Each number is 128 + 24 x the weight over its row's rms, rounded and kept within 0 to 255. Layers, rows and columns count from 0. Numbers have three digits each. The size before them is the row's rms in percent of the matrix's.

# up: layer 7 MLP up, 1344x448, rms 0.109, rows 1238-1297, columns 112-223
# down: layer 7 MLP down (transposed), 1344x448, rms 0.114, rows 1238-1297, columns 112-223
up1238 104:099135145128120092128188127139163099109097151081113127102168112149145129126140144115119151138132122139166115101144161159121111135166122092154141081105195107129141151152110113115151161096128107099089157123079131152118130102083109111156133150122105142135099098150118128139121172116113112133088119142143168116169164105127102107095103127143
down1238 110:157134100093135121140160144141101134067158112158129177161127097134148145121124146140154132175093122128151124120145124122102158120088121124136112150125186139143114162134096140114140164165118085138138107169131151152109113125155114080122125171104119091136074118129176113112155116140117085164115142136104120135139144134104100128137114152167
up1239 108:167110095109124159158133126159159116153165138133105178138132120139138150123137170163117141132118098108113150088125149157130158111139126068103113106122126147126142087106115128144138138104135136177119127174126132084120085139116123089116168145131094134160093156149148125106145159130169157130118087110154074137126147117157149147147120160111
down1239 103:125155084160105182086122096133172135125132121112125155103118105149170141099134125148084138141153110166115133111114139157124126145140138112105089143129155141107145107169128165123129119171127093144121101149091115084137142170082156094094117113120106095126149065134105126108105110132171121142095153121139103146118140147106143161128150147130
up1240 096:143081162113106124109133132122118147159119086163109091123099139122135126127109102164130103141121142063107095131138113118123154147112099178127162107146082143136129171160108158112117135142126143115134120110155111114137115110122123108117106109169114140162123149107122127150117132144154121121126175113118152113133153109136079158127120159139
down1240 094:129085097133139160106106156136145154071150152136117165118116114130142150161120116131128155106172100135126119081177153086111131126158105105135117110160097122117121107095174082079116133120122107148140095132143130122105144148112135114144171109141123113097160128104118127144169135095119120164148115144088168118088122129119102150156090155127
up1241 099:113129105110136092168131153132104163131125159099118106140125153083120162166098099133150112116104131124101117106159132136130130115123123169111121121136120144129115186110142113086084083147129142159143166155120137162130119109163137101112136135140137142131127159115133153162134143130169132112127094139123082105155138140156111136093142139096
down1241 093:129126127100113148171116083129140109093126105150132150076158157125121116092135070102162122102124129151108150148099126085120124123114096112141126129110122115128122130144129104150143099130177119120148143131109124112179132147095108098123138117091101140149176138078127122152131105082113113099119133143148153112146106130123155119151123103164
up1242 105:114170150149134155122138118145110146166123111078099106153172107155094156142121115142096146120148140142152151120120150115152135084147177114133066082117103096166145133178142082108108111098133154141081155107122149146113176090099102146157152137098122137135141127115119113128135114147125111134114155170125136154142094087128129139118141128124
down1242 111:147131127098142110151114119118113107120131143081161123130141100115125139123141118119115140139164144147118121145107136116156075157130141104122132158106104105129136129143124130173171143114084157149113114122148114073127167142130131113128118144136133138163097163189120095133119091147137135074176139110118140156153162089094130132162162124160
up1243 112:161120107101121143133096130175126115176112122113121101156133177141140096126128137124133123145109158139124156073085119088111155126089134134168111143156122155147157118151155146130165145125148151103096121121144126153136118179148107123097142153132126141142145108140131128114133117149146086113134127110128132164163136114107152117101119090118
down1243 107:106146140111117163139113078134121177122156132119112134129168118162145102155147144126137119144121064119122171162142147111131116138131155142149134137173110121140124098140137159095147164075145122119146104158131129082170086133108123138122155114140152157141139124119172122103133131102122138155089148106155118116143093116126147105109101103104
up1244 091:120143193109152135109173133109126114147161126116140121140155115160118120145142102131127136138149108207083147152129148133161096104126083106101123092188155140165130121137136096103103139146115137116119153156127115138121185096150142149185119159170114082137134160136112111177089110110128085108110121126139110149066105123158129127166138113138
down1244 079:133129132113109154153139064148116123123092131103139131088106138140142126076137160134153095133113130176148170116121104128126142080136082134118113148205165162122120141143143150165143114094161121135120137116132144136112086152106120134133143110149110177116118142119146114106126134148127140069091135123145117083104094106140136167121130146092
up1245 094:172132146119149161109152108073142145155127129129102154118101133118180107124166121126109115114092121153129116143115155142150133118112128112075075132103127124151129101166142114119132156122124143089111080136096121138114113128122101151181127110148075109159120115103146111129147101098104124136133125106130143102130088180102157132124114076172
down1245 098:165136081130110172115145081123105119142077178124161121149181098155172104125121096124123139137109051168131159124138126139142152096142136148138104125123111158103126146137114121095124130134167148123082146140151137090143079117159171148148097152153129127085148158118171112085139086139146106131135120110122148130169091176141149095164095133126
up1246 111:148109096126125118075120121134140117127118138164158141117119126101139130092143121142099148071114128106121143122159136134142177119100113097165130137110130116147153126100104076171162136079151174108099103121143180154094097110131153141134155137143124109127131103083108186091118150148118128137148081106100091090108103164132107096163166174130
down1246 108:161130110124155141171095102130154113098159082113106138105108127149128125097141134170113097136129129096145121080129124143150110112129138163167103163093173130158161144167136099096126131158131117106154092080113153110131144138136140138147132070147148162132128169140123102148135128119097104111196132142109134111151115101114105137173116145108
up1247 102:142122114131126079109116094109134164150138123156166100163121134097115143133110166136125137090144092109115131124100095129147209137107116148106098142120129119111128153146137167110104075160116169099181091156150138124086124085121138125133153157152113090117148139083119123084162143160102110123102133165153140134132111096141119145103092089142
down1247 098:122127131125108123150143086139133144132160147099119079093130124124106141128144136152087121068096088153145104113127106136122121152101088146143126151125147124153139151127130098126159135116096108156072121117163155127124130134176116117123094139126120131084139150134159138134147172126121122121117087092117119140113118153159115116148120149140
up1248 098:085104110136117103100097099153116155129114097167120132147119154122133184110112141127102122154117107134138112126104112113101100168145149125109098169117152113155129146141128092159121111120133139109082163125172119146114115155135121122180173111124105121119138096081104154102114134146087145125078150133156143127094146086119159085151105158143
down1248 099:131160115175117123108110151146122077110139159109131148145093118128140157106170152142074123115122064119109153152145144124138102108110130096122132125124118117118091130143086141140123144134164126107128107141096140181092124173158126125108100163106134179086151116093073094118123119089147110103081157155127159132162122145125077126134071141136
up1249 102:103116108145110097139118170154089163143148156112132134157134152147137146121104137120131126123156095090093125089150132107129099181091180178106158087125139164147127112160117157094079123122103132115125126110101127110129123140116133160176173141154116168112126088092170109147126091106119121129125108119139114089114155119090122144116146099151
down1249 104:146140122112118177164138115117114095152117176150118156128130132118115084134126141098130087140147138157111074109129080135120109126161144161136163158186128095135118126136113131147101124121120142129166177147123201109133091137150143115168095141121121116110099109124146141169135135104097130118121132126130126138125108128141153087121118130133
up1250 102:123103125119102122162122128136111129164132117111126151142099076146156153110126113110149070113133138108135143170122153140128117181142122107161188145085168148140148128135109122168165113160150161092099129140090119124129090104157158144127160117143122113178159131127131112129118117132145147109143136128098154141129119153114127150178133136165
down1250 089:156108141141119141191133117181125163121166131141168116126135126129140111154126133135090137152194145088141152079108121110115106146130125134139117128119113129066184119103144106096165165126102107176119122125133135134140194138142142084103117125114125152140149146109129110149149131100130149144130106140175131109116132137156079119148103127179
up1251 098:111148102102130151165112136155152098111109089120086127099156169137179096104105111132151161103130137162145158157059096156117093168159133149112134148104154074138100118090122126108159112154127122137105167140127118080091107098116117163153134131083100156138162105136114125144133111112125142132137162140175093136151102129124167096139135099142
down1251 106:074140154134171139132119141109180173151149138135107127085107150127143095122132132069185096115127147105134147115142080088128131156121100143151123111113150093136144147107154132116119098146154152121119128162100157095110142083094131126094109127098169143069157124123133129110163112117099112133144140112118158086143158158133149136177153119077
up1252 104:131148168129187098094159136132077157076090115106142169096142112134124148126158137154124105114099107122112095154130123151121106128136098092130139130151116172101157143129168139145143121112147148113091152110161155124122113116098142089100139148139128126123134132142162133124144109148136142135119119113167108145122123117088111122158155127081
down1252 091:154175179142139099112138177117105146097149148126151110081118082103113157139153099130087076142158127124123094141168174129065101143137122163119097137151112139133144121140150135173157142089152138141074150111178131106149090145133146111135106170109104136126117102110134157146163120153129100109110150105137060116112118125101115098178106126132
up1253 103:137146138161110119129149128123117136127147141151155127113114129142092132147132105119115157148088163123150095134150110114133130145140133165134128166142108170121139149098119077146157129120086092116131108091108095113126131158106131133111164145110132107108085143128091123088127125132104142087117131120161128134134126094111155127157151148134
down1253 105:178132106119126114131138092098160127089103149118146139135126126106137133140125157174167117130129141167151142137131125117135141114118119127183134100126131167150110125122138090125121136124099105130148157108107168093098143133118137145150112166165133067110115113144123165154139111163075137151120106115139141100093124134126111125149167143134
up1254 105:098121067110053114153166128170149110141172110115116152119142139125118130111146198159134134104148102124142144125140149139166142142138098141132080102104141101091139124126142135157152141128153159115174165128092139168146135119127155144105115129143133160143063157104148135103160130095158118136106102102100165069122105162141133132158136138133
down1254 107:111149133136118105150137099148130154129121142142144096084108093138128148129163118145118114102184160107116148105112121118112103113102161097137125125130134113115114146120153122088115152169108147132086081120134118134094132143104172100145109122148151122166134088145109122123138141117121155120160126102142150138156149170101149132117104143172
up1255 110:102103110154132139076156149142093074124112127132175115116112086114106176134101111115096121115108162123114141131077114106118137112103087116132121093081131099120122065103118144098137115100161185144143121094128147127111107114134159146112136118110149131093138112138182105127086145155138105123161140144106083074141152148128094096132125121153
down1255 108:116117130147092112177120135130101098158115137108133143134147122117077157163154128089141158159144167097140097113112121100117165145125132163142101093092166087120108154117153135147127148128162148146152125128140103153144121142189143121153153116116171136124119154173096129131146154146160104141064115141163112149106085138111099116145082120114
up1256 102:101140090152074100124153143068126099120160100148116141110074100132108118111099106109150149122135103115151143136121127109070143157141115130118139132084130154186124127129120140128142106127130137069135147150135104104193136068098135150104106115160131118110172111148114157156150147121111101092116124109163149142150141102104129153101150124076
down1256 097:157119127145166171132126152121140107079134145121148114126111112115123104115134109144168195140169130101144085171150110106122159148141171145119112154138121145112096146137125159135120158107118151157158135168119131145130111131158148114159123154131085138127113157129109137122140118147119091149122142142098121135129101156148132162115126132091
up1257 103:187116120106177125164141137042124142126112097165142125125095121143153140118104100127163130152163119150150093136134143134118140098094150146123104152122116088130138150122101117134157114091140161138124128145110136180171112129144140132153138127092126125112167109140154127085135135122100143138150124105115148159121154177113105143147119131109
down1257 100:135157135123107123123116131170134140112109169092150116105176088126087140101130112151120147159082136111088150127110099128130105156147134129176185132116104111109138131138144147120110147148139123143153104136123125093148130102088137157139141157117133127144135109106133141105118094102117119142212164127153111145111145150150141126144077158077
up1258 102:175094100113139186185078129161120123086116150137147143134151115143096151128138125099141147087145147151143141134102135113066150124143136134168155153121113108147105093136138115151150142134122157114081096103110121148116093095134080127123121114124141118150148119113138137115122117152121146144096166125137092151115117127150122144134132110121
down1258 100:099135168107165119107173177113138103124110099127139090154093120135139145109131166151138154120115156136149143069153140122141132121114100102111103134147119161113107123128129127129159149139157121122096120100126166114125113153132121159138152138144151104153162172192138156103117171131141123156123090100111134137129130162127176126125144126119
up1259 099:123126142097124100091148145132120147108137111139164126137121083089136150103131128197153122164132179137096146092143065118129153090101133186118099139074116088155171113149140154132101160130114136116144141143133132163108096132108096117117120142180110131098162108145139127149135138114095098119137131121123151108141121133109145099122153162139
down1259 105:149151108155104103136123121153111142151132122135134128134095117131116109142125162114143147143126113064118155128110165090131156126134108111131165105133132129132109141091094107101125150160151144103103108149142172115088162148137144125129136146131118136112133154166092142115072104102135111165119164138095145060121098121119121147091133167154
up1260 097:158115167132168077086116150117121116100136130124082129109071109137092148118146154161148155134117144133118116120134099112127150118129116112156100128139175127116147163094185104155091100131100122119096129130145143111146140058125092140101151127141106135148136117141132151160104124176128145118159074118158101131164092081088159128125087094129
down1260 100:154141162117103092139126124197148114118136163153179124154148104150136105130150093097117131135138160107111127151122102141128142125131177085115130148145139103169133135160140110121124122090136092132129104169140137091142130181164094088137153110140113162111145155152136161097127135140100154118164142142126124090103189148131139108164121166100
up1261 102:130126148134137135128127132084097143157133122122135095110144137111088123124119099087114105155124093122119107137083080149090172117126120136118144133121174136135170146170151143129113120115124135106132107150085126083129105119156114135127138158087135131140155123149108127077153108101116124126156100113162079136102083165103143143114133162123
down1261 112:132111118088115170122140117116153118140110057068132100141095115138109091163155122138137097113113145145122160160118130100104141122124075154141143112125160134125158147106141135139170145129133147135151158142149132116135084141090118142163141105095106153171166134100134145087128123070094132109098104138160130141107209183062112144145084095117
up1262 094:156143160124099099129131193144127135151132097092113133096139141107136173089158130132136162099177130136138142133161117089101158157104081125154154161126151140162109121130082105121167156115139106112101136154105130180129136117142148164140164128152091143096143135104159133172150108121105142112154076187089165142099117165131097125142141114119
down1262 096:070109106163147098144116103077220122140132155144156128133103117113150104123105127103142091126103142109176093128091161107164106091127129150158103122124095107116140120133145112148145098163117147123166141137142147125093103119135136160124145139119166124114149111165058128105154108178145115124208135093145135130122141149162169135129155147154
up1263 088:136126147135121129089144129120111152105162141152138106147168097111113095137183145110120126091174120152145146107108126176118142108112087112148139119142125115119137102136171094119141139127095139115129166120102082137155138094122142161148077142104114123153163138150114160115126145086156129135105119130152173179092162120108146110100164121161
down1263 082:124144122140114111112158112153176126124109099100130103136151135120140148117121134112108145119157157136112117106161158076124171137128077144141125126130128132099137127126119146098110116144123131097117161162086119123110073146098143102122151139155138106117128101138094093160153124140110080115121165123116084098146104086139144082114172123109
up1264 092:130157139166160179136192195119106119118136133144112072138136144062146113167121116108134104085096160090152145121166122108148139160140177116143106141132118185109114130101127108167132123140120111103151155103143134098104155141141116092094115122134108099173191085111100147062124150125094098153155134143100146152164113154146097114138125167111
down1264 083:146102141134127131179111085128146123084121128099114150136119136107102131120121125097130101174126131121178130092122140157133126150135116151129137151098132107126110116173148101094093111100165155154118120095157098137119151116171086134097110107125166170143134156129154169123181126136176130115123107132131108090123125206129158116140150116147
up1265 096:120141105150126153111132155151116155111133166118147149153138104125122107152156148146142138116122145182134128092107110160153139087140133162081157138140096057068104091124114123120152130133131101124138105140106126119105113090135155138088125090157135109156175091117139129102130102106127145112168085100122134128149122127069158139118117062129
down1265 092:125106090126121125145150137108084107110136115131111097158087103133133123129116126134119146086128145117143130130123119168153110102112093137147116083103102166106148099141158101123131099121135121173125113103147111148083138111091118126173141121123115090133126132146149148128126137144096137115156140125151104130127128147088102131151088209123
up1266 103:074156097132161108170130130137141141112131133106099094152144161130130142110112193162114155145102122135160130127130141135124126160125111104139108143137109181088101143123124139180150172104139156118147129153131127099065137132142125091143145141171092159129118134119106115122160174099129115201105142143126087175115134119139157107145151130133
down1266 097:121128114108122089165129157092123148142083116149082184125132135135140141176171155156091064150138088150155081138147106094114094181086164114135111134104151101090128127169123110154131141179122141119092137132116150110120139136090113098158136161097103166130118097104133117114152075077151150133131102108111119116156148109173138092086120139110
up1267 106:111109117117070097080154171137175120166165133110136203132105117133112131110147111131117158126095106171153143132107129124129169139161156127097145137158179105134141108115112161124147118154129171167085135144108146124156125129145082117099127108177125129131141134147120124126151115163108155137156100124110172150113126121097132143134127080184
down1267 103:120116171119101190141115153136117158146114158139151107115136148115170166097089135122131172103166132158094135142103194129135126116088118101120105140112159099116153142145152137171148133126099123139124138122161108137168142097178116135142109152137151166128130099115122112118143137098121127091141108158159150124110064113088130110134092120127
up1268 101:095158119110103135122119126122119157129119130117117108073147139152086137150127122117158134124128118116125172124096122112115101145168107152139131115140154111154150114098096184106152157105159137098130111141091118091137180136107126126133109099144136118125107116111080166146180120114105109141128131158183149150114128097094142160154125120146
down1268 102:126108130125134136136099147157125136153137140183127141144119079109170143110161072149169155123093155116148075121126138164156140125146126063126128128122136138147097132130114151128140158138135137119126156133148102109109137158113097161209136177112111117141108132200207145155136116149141146130148095139104131113167123140164139144148149127130
up1269 097:129099123135105149132179076166114103129114198144090180156115134085143153161152160143151134169100125157125092128086141143103098100130120121131143082110105102119076143132151144106127130116108098158125124114120110118090106192159130135114108080145170119099110128091158116129137142122125162103097153094181136095136165117125099121135171135125
down1269 099:176170129176115106129144131137129137166133118110164125162127166112121175118107144125151115119140123142111164123125159148109130158108131090179120104095133074120099100137146123129147125118126120129120134128115108152137131115131143153088173106130108126117167115127088142132126136141138082125099137110134127144111110129131182153130135144092
up1270 107:114121131125135130157133100113109139120112120142137098128118153119101119132149148125141153109121084138167134117117166131136129114133102174119110081104144161161131105122105147132124122155111124163156171119171085083035155147149116140107128170141112154136097159127117110123106132150135095129125128126150131102099137135112191104136145116146
down1270 099:116107126132113141157114137099119079130108133158149106124085104070132107127096122128128157160168116130161142090140126108112098125163175147102124193123124152088139136137103170127161115136149141110108147092149134113097111146122086140130099187119104106173106151146109151125161127110078119158178147100148135123134099171113102141111086106146
up1271 097:141140134090111105063128134085112150098117156143181110134145107139119091123096106112122128107099116126121106144114113128109174103128127128121156112145116138138112096090128123126131142118126107174134156102132129149144127134121137131137153123057114107134139126147139146142119111096116105158132121135152132117088123109161151159131081111098
down1271 095:133139182124151165150118137141119125109131116133150111121103154143169148122108136128115106126089133125120126079116114104104169098172105114151133147118129104118147133156126109142118087176139127125066160092117159147139146146125115094147143118141182160101141134157119163159170137127112131125114113153121100164106107118146088098109134128114
up1272 092:119167119117093159172108114153120078126140139118071120130136170132118123131152169139114107126116136097160061128106145124140179130096136125170094165149123161111144140120097164120125132124111158151125136079132132085144131117114132141066103119100116113170141097128134119143112145134092148143131131124141117172152053103103129133117151091119
down1272 092:135142087115123096148132161137109154093135104111128142161073159135087121132062122139124134146162151131124124152100116153117137108181059113135114099129088183098134134094161166129095120077146102152131170151160115137104098100108116109068155112149115090087115140125155120179107163093114146143135135122131172119171142106113121117125121133122
up1273 096:102139079095151116102119119115107094136121124130141128141091120128094068076169100135119166117120183108154067123099135152130099136134159143140139139161139133126103130139140099111116124129132124137128149148128144125123102094130141116100105135123131128137164131075169135129129137089089096126156180153105087078108147110128135163154115123138
down1273 093:163143162142184152104097085122119129105125130112136161149110158148119150106115151134085102148105088136148133152170160139114124159136101118145099138115117139154089121040155149112130102140127107114117116134124136116097138128142116138121124066118114151137091141140106137134103136130153149146077123151134140143134127106165109127153089118168
up1274 087:143075101112129173147125141096134136126179138131164119136106106118091121154117141136088143122152119113115102118142099146133092151141112157155143157096100110142114164080108130136133127146152116110111109141134147108119159150149160175110159120179120105100122149152087149157112128136138096107144090138094160126129145095091176089118140083171
down1274 088:143162132126139137144138130130096099131128117120105139172089118145137127095101145118087098150145098166137127117119150133109120139144103128130130108162162109121125166125129103152161171106083143083136158105127117137135132102110138146096147078124142090111123139110133163152166086194116126151150105103123102111094105071069127145129161204155
up1275 105:140122092119128120138147165125150136137079192090131091111161141148136104140105088123149137167106084134109128108142113122148117155155180111119155175100129146130115157163134182132119093121139112111147137172148139091112107104131130095134111112113127120116132137146090099074167156078127155133131113157179150133136156132155089173086126108121
down1275 099:118154128132155146070104108111159118136126157110111189141149090118099135110137134136087115144124127166153133101155157182123120140134095171120092142156143124139134154149159122151115137108115109099121148125149144093093136158140155153131131129113133122141140123103112114074118151086166079118141155119132133076123084116089155144138155097108
up1276 099:159093117129132135116132098138130111141114130128123091136169152092147109163151096147119155147168137160111115139112145117096137132134108183142103124128115067161152133171091112114094129124096121166093120144110152128129107128103139136140091092124129122109105074145176137192122132101143151132143104137099137128186171131140132144079109101118
down1276 094:148106139155139109128126153056147120112117106114152108107113145134138127136149174127110109124160129142140124116115132109084096101130137132105119111135099122133176126110129124112130111135127102136155125156137113101132145138167120147120116125158098136159139151154131108148171132112103121143144131163072157088099137103115136154135115098175
up1277 096:104120204152115144123119145162141131077140128134078151077152172148124138133165095091118126103095110127142145137125135111121160150130098124159147142111123151091164128107126154159134103113111129115142140138148139156134086130163139121153100117166116174147139093147167085145170095112107145128122133089140154156112143109118141118187154125113
down1277 097:137096116116132122126146143098145101124111114117173127166140115114126087119083159140142113109138105154097113138126125144134094129164112081114083162134123111164091116134128143120137144122106127190086106145108136140127107137116129135083131148145115147161143133141111111157123166133117190096110116128112126153086119129141161100120106130100
up1278 100:108134074091126137125131124116160103155107112102133127187128143131123156108159152153145093135151147113147196103158120105134159122129098126159160140147132173093128119129155162127169139077164109145107124136102127106072150118116069159147131127127194145113132095090117118150123124159116118134133133165191142137097169138109141084136082135100
down1278 100:110152102160129124145130066136163110099096119121102142173203151096143138101149107141119097125153128091111101183117115153173109107146109140148152150151143104120137144143133110177129152110093138133148115122104102122087154106112135131116080130129101135090134192149124125071156133130118082117134111131137109121121142140128129150166127157125
up1279 123:092154139147132144106147150159098087095095102137144180110095127083133135112107152150075091111110158096123138161125116160129130074143095133101130156132140171130082092132102127101095126090143134096132130123133159108110129119128121143116118103105066115122172156130155117135160114108122111124174164113114087122153138164131141104152131102147
down1279 122:069123111132086105123158122162090138108108122119127138083117074121157107157151147129109116119098122147181146148149141124158117090122149096113122095148111153115133109142151125096098106095127122117140151113116132101107135151135111193142103123123089107129143092121134078188132133143112138149085137125111130085173114110176144070141111100134
up1280 099:104140076181117163096103129142158138137117155143107127129120151149121145127098154134116130130151118131136112137105104160148153092120120148104109166142145164125168125124104134131144142133169146109114109098136138090148113125110123126113132102143125136099119117123134125097118127098102158138100120142116103110086123142124119108113145137125
down1280 101:100109122122116092116106094135131115115109126077117113126142142155154084118111153156115113099159053156151116104128145114123148138104172133112122103103129136126113108110129154119116117117159133130144126139128164139122139131151174116175115129162146145150128144123105131141099073125137145099180119129103147097138140171138099136109146111118
up1281 097:149146141110102120158162143100156074099131183134140162130096130149126140145168096126114120144161124151115151099101086113126118128120179130115142089106109128104075159133169147160156109120099152150098088178147143143129144170132118143145106095107158178138110109109107128146106087080157126121128164103137119132132122067127165139127105134115
down1281 095:153138148157121114131110108164109163109148076114110111138074131128154137095121134124151110124095173109169126123156144163160153135121094142134140104121155116127156105081112126146139151144132142098130133112081123129138124096142158137121165148138122116113133148111171101131137090139127169155163109129128101145097128159118087105136135130138
up1282 106:139121154120130108136119130112108089174103122138114129115164104120123121121142157141093091132086124114174199133164115118119079132128136116158172132133113161147110105098125121132115126048120113132137140125094106100122093191101083127134140136114115147092124167117154099139122160141119155126145133173163125080067163125138109130142107095147
down1282 107:133158107132106158109081128120132122146100131184157078122134143154121154122149146131101092135205142116133131168128105163140110140134162118140124117127089093117146146104118125099147094144100149129124175162147128125123130112114153107141098108134170134082134092124124123103155162078129078103117127139139128134130139134096122134156139147177
up1283 104:111130117115099177123169116131132139154173111137159121079094162168139065113152164111108104138110086125126173136087123145097124135076143145130120052121098161162111120138135158131167155115147131149130154115135152133156095117126108118171109135120106122145140114143136103134156148091129127111155130044149131153151091125146131169124084113187
down1283 108:164112169178179151146141121077110113111132153122159162140172102100118162166111121162134125083141091128159089125117115120128119144096111177148116136169087165178139131140141083134105168158099152125126134131129135133126146134094176118076139130161121143120159134152113119156099150133101100129117159142100131122099155144150101139125131168078
up1284 087:147115166111123132122148107095093090095148142136137122090135085145115140159107142149127171120179128155094132116130140088164076140181100138129116122102099146105152152106111141155104123132114122120102153139144083131121105157109103127087138141149118149138138109102098112137136120097135109109123120127113147114131117151096106110104119092116
down1284 085:128127126181144167084110141121128174157092137114139125147116096129118121128140137112108125143168160101135153146118123144098115107109087123146126110147192146106152147119135161122138148141090124125092161105144164168162114117169152091148135135144151124133124155115144165123129111119139145156097123097146107138097120194146115144133134114114
up1285 096:128145154121139076110126141088095131131119123119194057156120162127138141116132153106101113119153146122135175104136145141155151121143140089117150143100154176119161136105121106107118132126174124127142172120190135082109173126163085117142127190133090163137120049122115146128113201121139110147146129181181058089097171118154147129155135166147
down1285 095:131142124148099112147130153069088124102131123074099121102154102127108145148083160118119162148129121136063091124087163124101124153069124130143129141214128140112087173109109140116088143151138120131125115112124153108140159224105172126096092093104098136143135154098108088102150091140152142125118115143145148108117107162143116099131112131104
up1286 107:057122147106149096140121136155123132155120101089126090119146181129121121152124132137100105147063128144147119178109130114102162123137140141105102132159133084122142102155158171165092128147160139144100123137122159147122148148128115145132140112136087171133120096147092118146094127103154145178118125103120134146165130128161115140100128169128
down1286 109:106162136132116149157150168140154129110134113140112118134137125106170120165122132142137127127113141145163132172126135112197129152198114112107124125140144171111115099118159156149139122130124124128122141126113111106102114129150150134115144118145112100145156154099049160165101129133121130138091109130115151101139163138094089121206121140125
up1287 098:147169099138155166097079115143142103145154145131160126073085167093140089128122143123116086117104138116120112134117146166080129102125132127146150124156135114124158101121107106094149108147108125101135116112110161094153154110157118125124133144127111154102128109149076147138142112136087158136109139127145103111115141164155105167152112119126
down1287 098:152137134066095184133129134132181120136132106145113099131126098119148071112119124125129153115096153111171128141132102112170117137125075090110116141132130102151153134125105112154129168146116126149123152134153106144149104156113112094151139122105097153078117121119125122110135152153142111119073147077104126135175126150154136086099168144114
up1288 111:122122109115099096142125133114097134140113177161120146117138114100101094144132117128164165109133076174120108178111089136124151119101143127145122100118105170115101105145139118160080131088139109136133176145089152153109124108101133106144140107172135123127157106117098129136097116135090130113106134134139109116111125122161164166124120116115
down1288 102:100138152132081137118173134129049123093161135121100104143141142145138104180140132115157171159159098113125147097132140123146099135130162114095132127089151127158108133115082117112126112152134136114126180142143150176115117102160088119113135133182144116079170116133057137137104097100147135100159167129135140140140103111093170144125158134121
up1289 091:116132143097110089100178125127111125105132104115149147132115141147106111105130131131129136130149132158118136187162126163145173099133111137157170149114081156109103136134114162121151117124125125150132139182119124126109128118134126137183154136131132142113138159152138127079118146108141133103123141158080100123086118125148126108119138139118
down1289 095:097161079122118129138148137096098102100105126073123065111117098135145110087122155088132117139097128149120158136087070125068130156135122136119164083109096122127145108145119119134132121103163125115179150139147107101111135120148125109093121120124189132110116125085147126129151122156115122117156110099163128101187097121068127131151156138109
up1290 108:142091132135126129137082153131149129178086061101103144098095126141110147110155183155104123142095168142128100159109150150107139155129136162129127125126106166144142107128107076091115136097128170123132136149146142151132163132116145096125084097128118159150058108156148103151131139117171116130112064111119208104099099086137130159169130150099
down1290 101:072120122084079116090101125139137139152123089141130148126132136169138114083127163140160122143118167126130154135118114138128105087132158131128097136129121110082118156128106089132141141153130147087154084105101146151141131137100141091156150134132148118139140129125125076168084142091148148105140116106112136135097142123108124132153137143114
up1291 098:096127163127149165113121135137128118101117146130139121148105134116134156129145109122142070133161170123093175131151179117121116127165156094135109093138130113098141119179120120135126107129162145117099051110133148139189111083105176131134162126120135115081110150136115139102132091108142136146130120152126108154144147163093125132084135126143
down1291 103:150137166135163095140136108115135101146127122120137131120147160141144112166112118149156106115105126142120129106094124134100116124121069067152089131110060141103164106152133124094088106137124150158099112136125133110174105146094139136119129131135118136106132158130109113100131142125127131124139131157164140122164129134077105152161139122106
up1292 096:158115096132117151108127114064171098144176159145115130141099097123085111112139158146117168112154098116109096136144146135082155163119159109097124094135127144118176119118118139129135102129175128133114127100109082131100107172143114157080102181131139144147121146122120156174150160116109126066124088107146127084118103106085122134142142132126
down1292 098:156130131106134127130169171125109152112109145120137138155126133119169096151138134162121133109104204106107151158138105089160147135123163089121158124128113114107120131143114113155109131122126099164136091155153117146110156128186106134136105158081105060137126133091098134131072122138145093153128092135128152135125149113127137145164121115096
up1293 095:152123156134142152122155081133123112141094103169132172142151112114111185133105151123110102130129126135085106177138125129090133156125178130122152111083109163139150170133109112116126102142136101126158133144111089110150125150097131099109129153189105166156110104144111183119132131100094126129124118158130131148093105136125121162131124160147
down1293 095:118140078128127108074097094137186087113090141092172123134118121151120140125168120112136088097080092115136132114134102064142089101165146102167137110104124124168116135119149090136095180103158163127113170140125152130112134125089100123115130106133106128120129095172091117132164135113182151114115102086109137148103187152116130159158136150138
up1294 101:053135139141134150191156137159125126121150114162055135166130144141147144089131124128148116086161109129155120094115124146122106100137088128154092097130138131098123145137108146111101158151145155110131115127148108104099150133156138120111161126142137099135102107118164133125141093127117090141153137165126151094131096110069130122123161096166
down1294 104:093111117146126137118170166167163131115114161123070110151174122105119161119096110166127164114079138112114146119137112109118119124139132094137136122156148171148134101147139126145116151120161133164131126117141144095127145107105122132165129097142132168156137157111156096138128114111097130127081140145115115082122096109149126180120120127121
up1295 103:119165122154182095133145113133136142109141172125100087147101143122120153119135116112121142099135142114147118105111107111148154140121108118143167138132105124156131177126119113125107129167159159135081136194152129140108114123116132165087129118151141149131123132136138124111073159121110086138131125155149097137155215138071106131105108120120
down1295 103:152131151154140160123114088101113119106126130143123146132129118136177108124121101096140104097123111155148119087155122144140119161098075145145120132113135165119157109117151099144099129115153107118132154143120134126128153077074146114132077133144108137104132145138117145153136107110101137126074129128137146111124107142112138128135107135123
up1296 094:167150137118125136138125098105109097154126140170104146097125123139083119114089151108133132118126112126127116100115144121117134134112123126153147161151113192166128117135119113085057076133140145142153144143154172120169151113141093108121104139157160100148122184092103148090134114178117187112123096137150091107102144093083091111107136097153
down1296 102:132087111149116103103107132135088121166112142118135066159124092135128148122146149118102139100108087114137118132163120100154132146177087137113110122128123148114130133161101138124122069131113119066166154159112156163165089115098142080127103167120123101122154123109149127136153102135153115129122127128086088140116143089121150136174148138144
up1297 099:125127130133130119116141109142140138111128138154133138105134117190110146137104098123105103101164100125110145127103110128122124147099136105093134108080143117109151125055111087146144135125120084133107164112121100117133118091111116124137108106118121113134113073132091113169156116145116151182112163150117108145174144134109115140149104140092
down1297 100:122111145096146111171166124121128153107169159143096148112122161120180129106128127114120131132130127112134169092134143081125147148139140111148142152099126145154132122133110115119145135138086141112141143093092138198119154162131144141110117141091105152122110149091076115099141075103128070159112148112127100132170113120142138167152128151120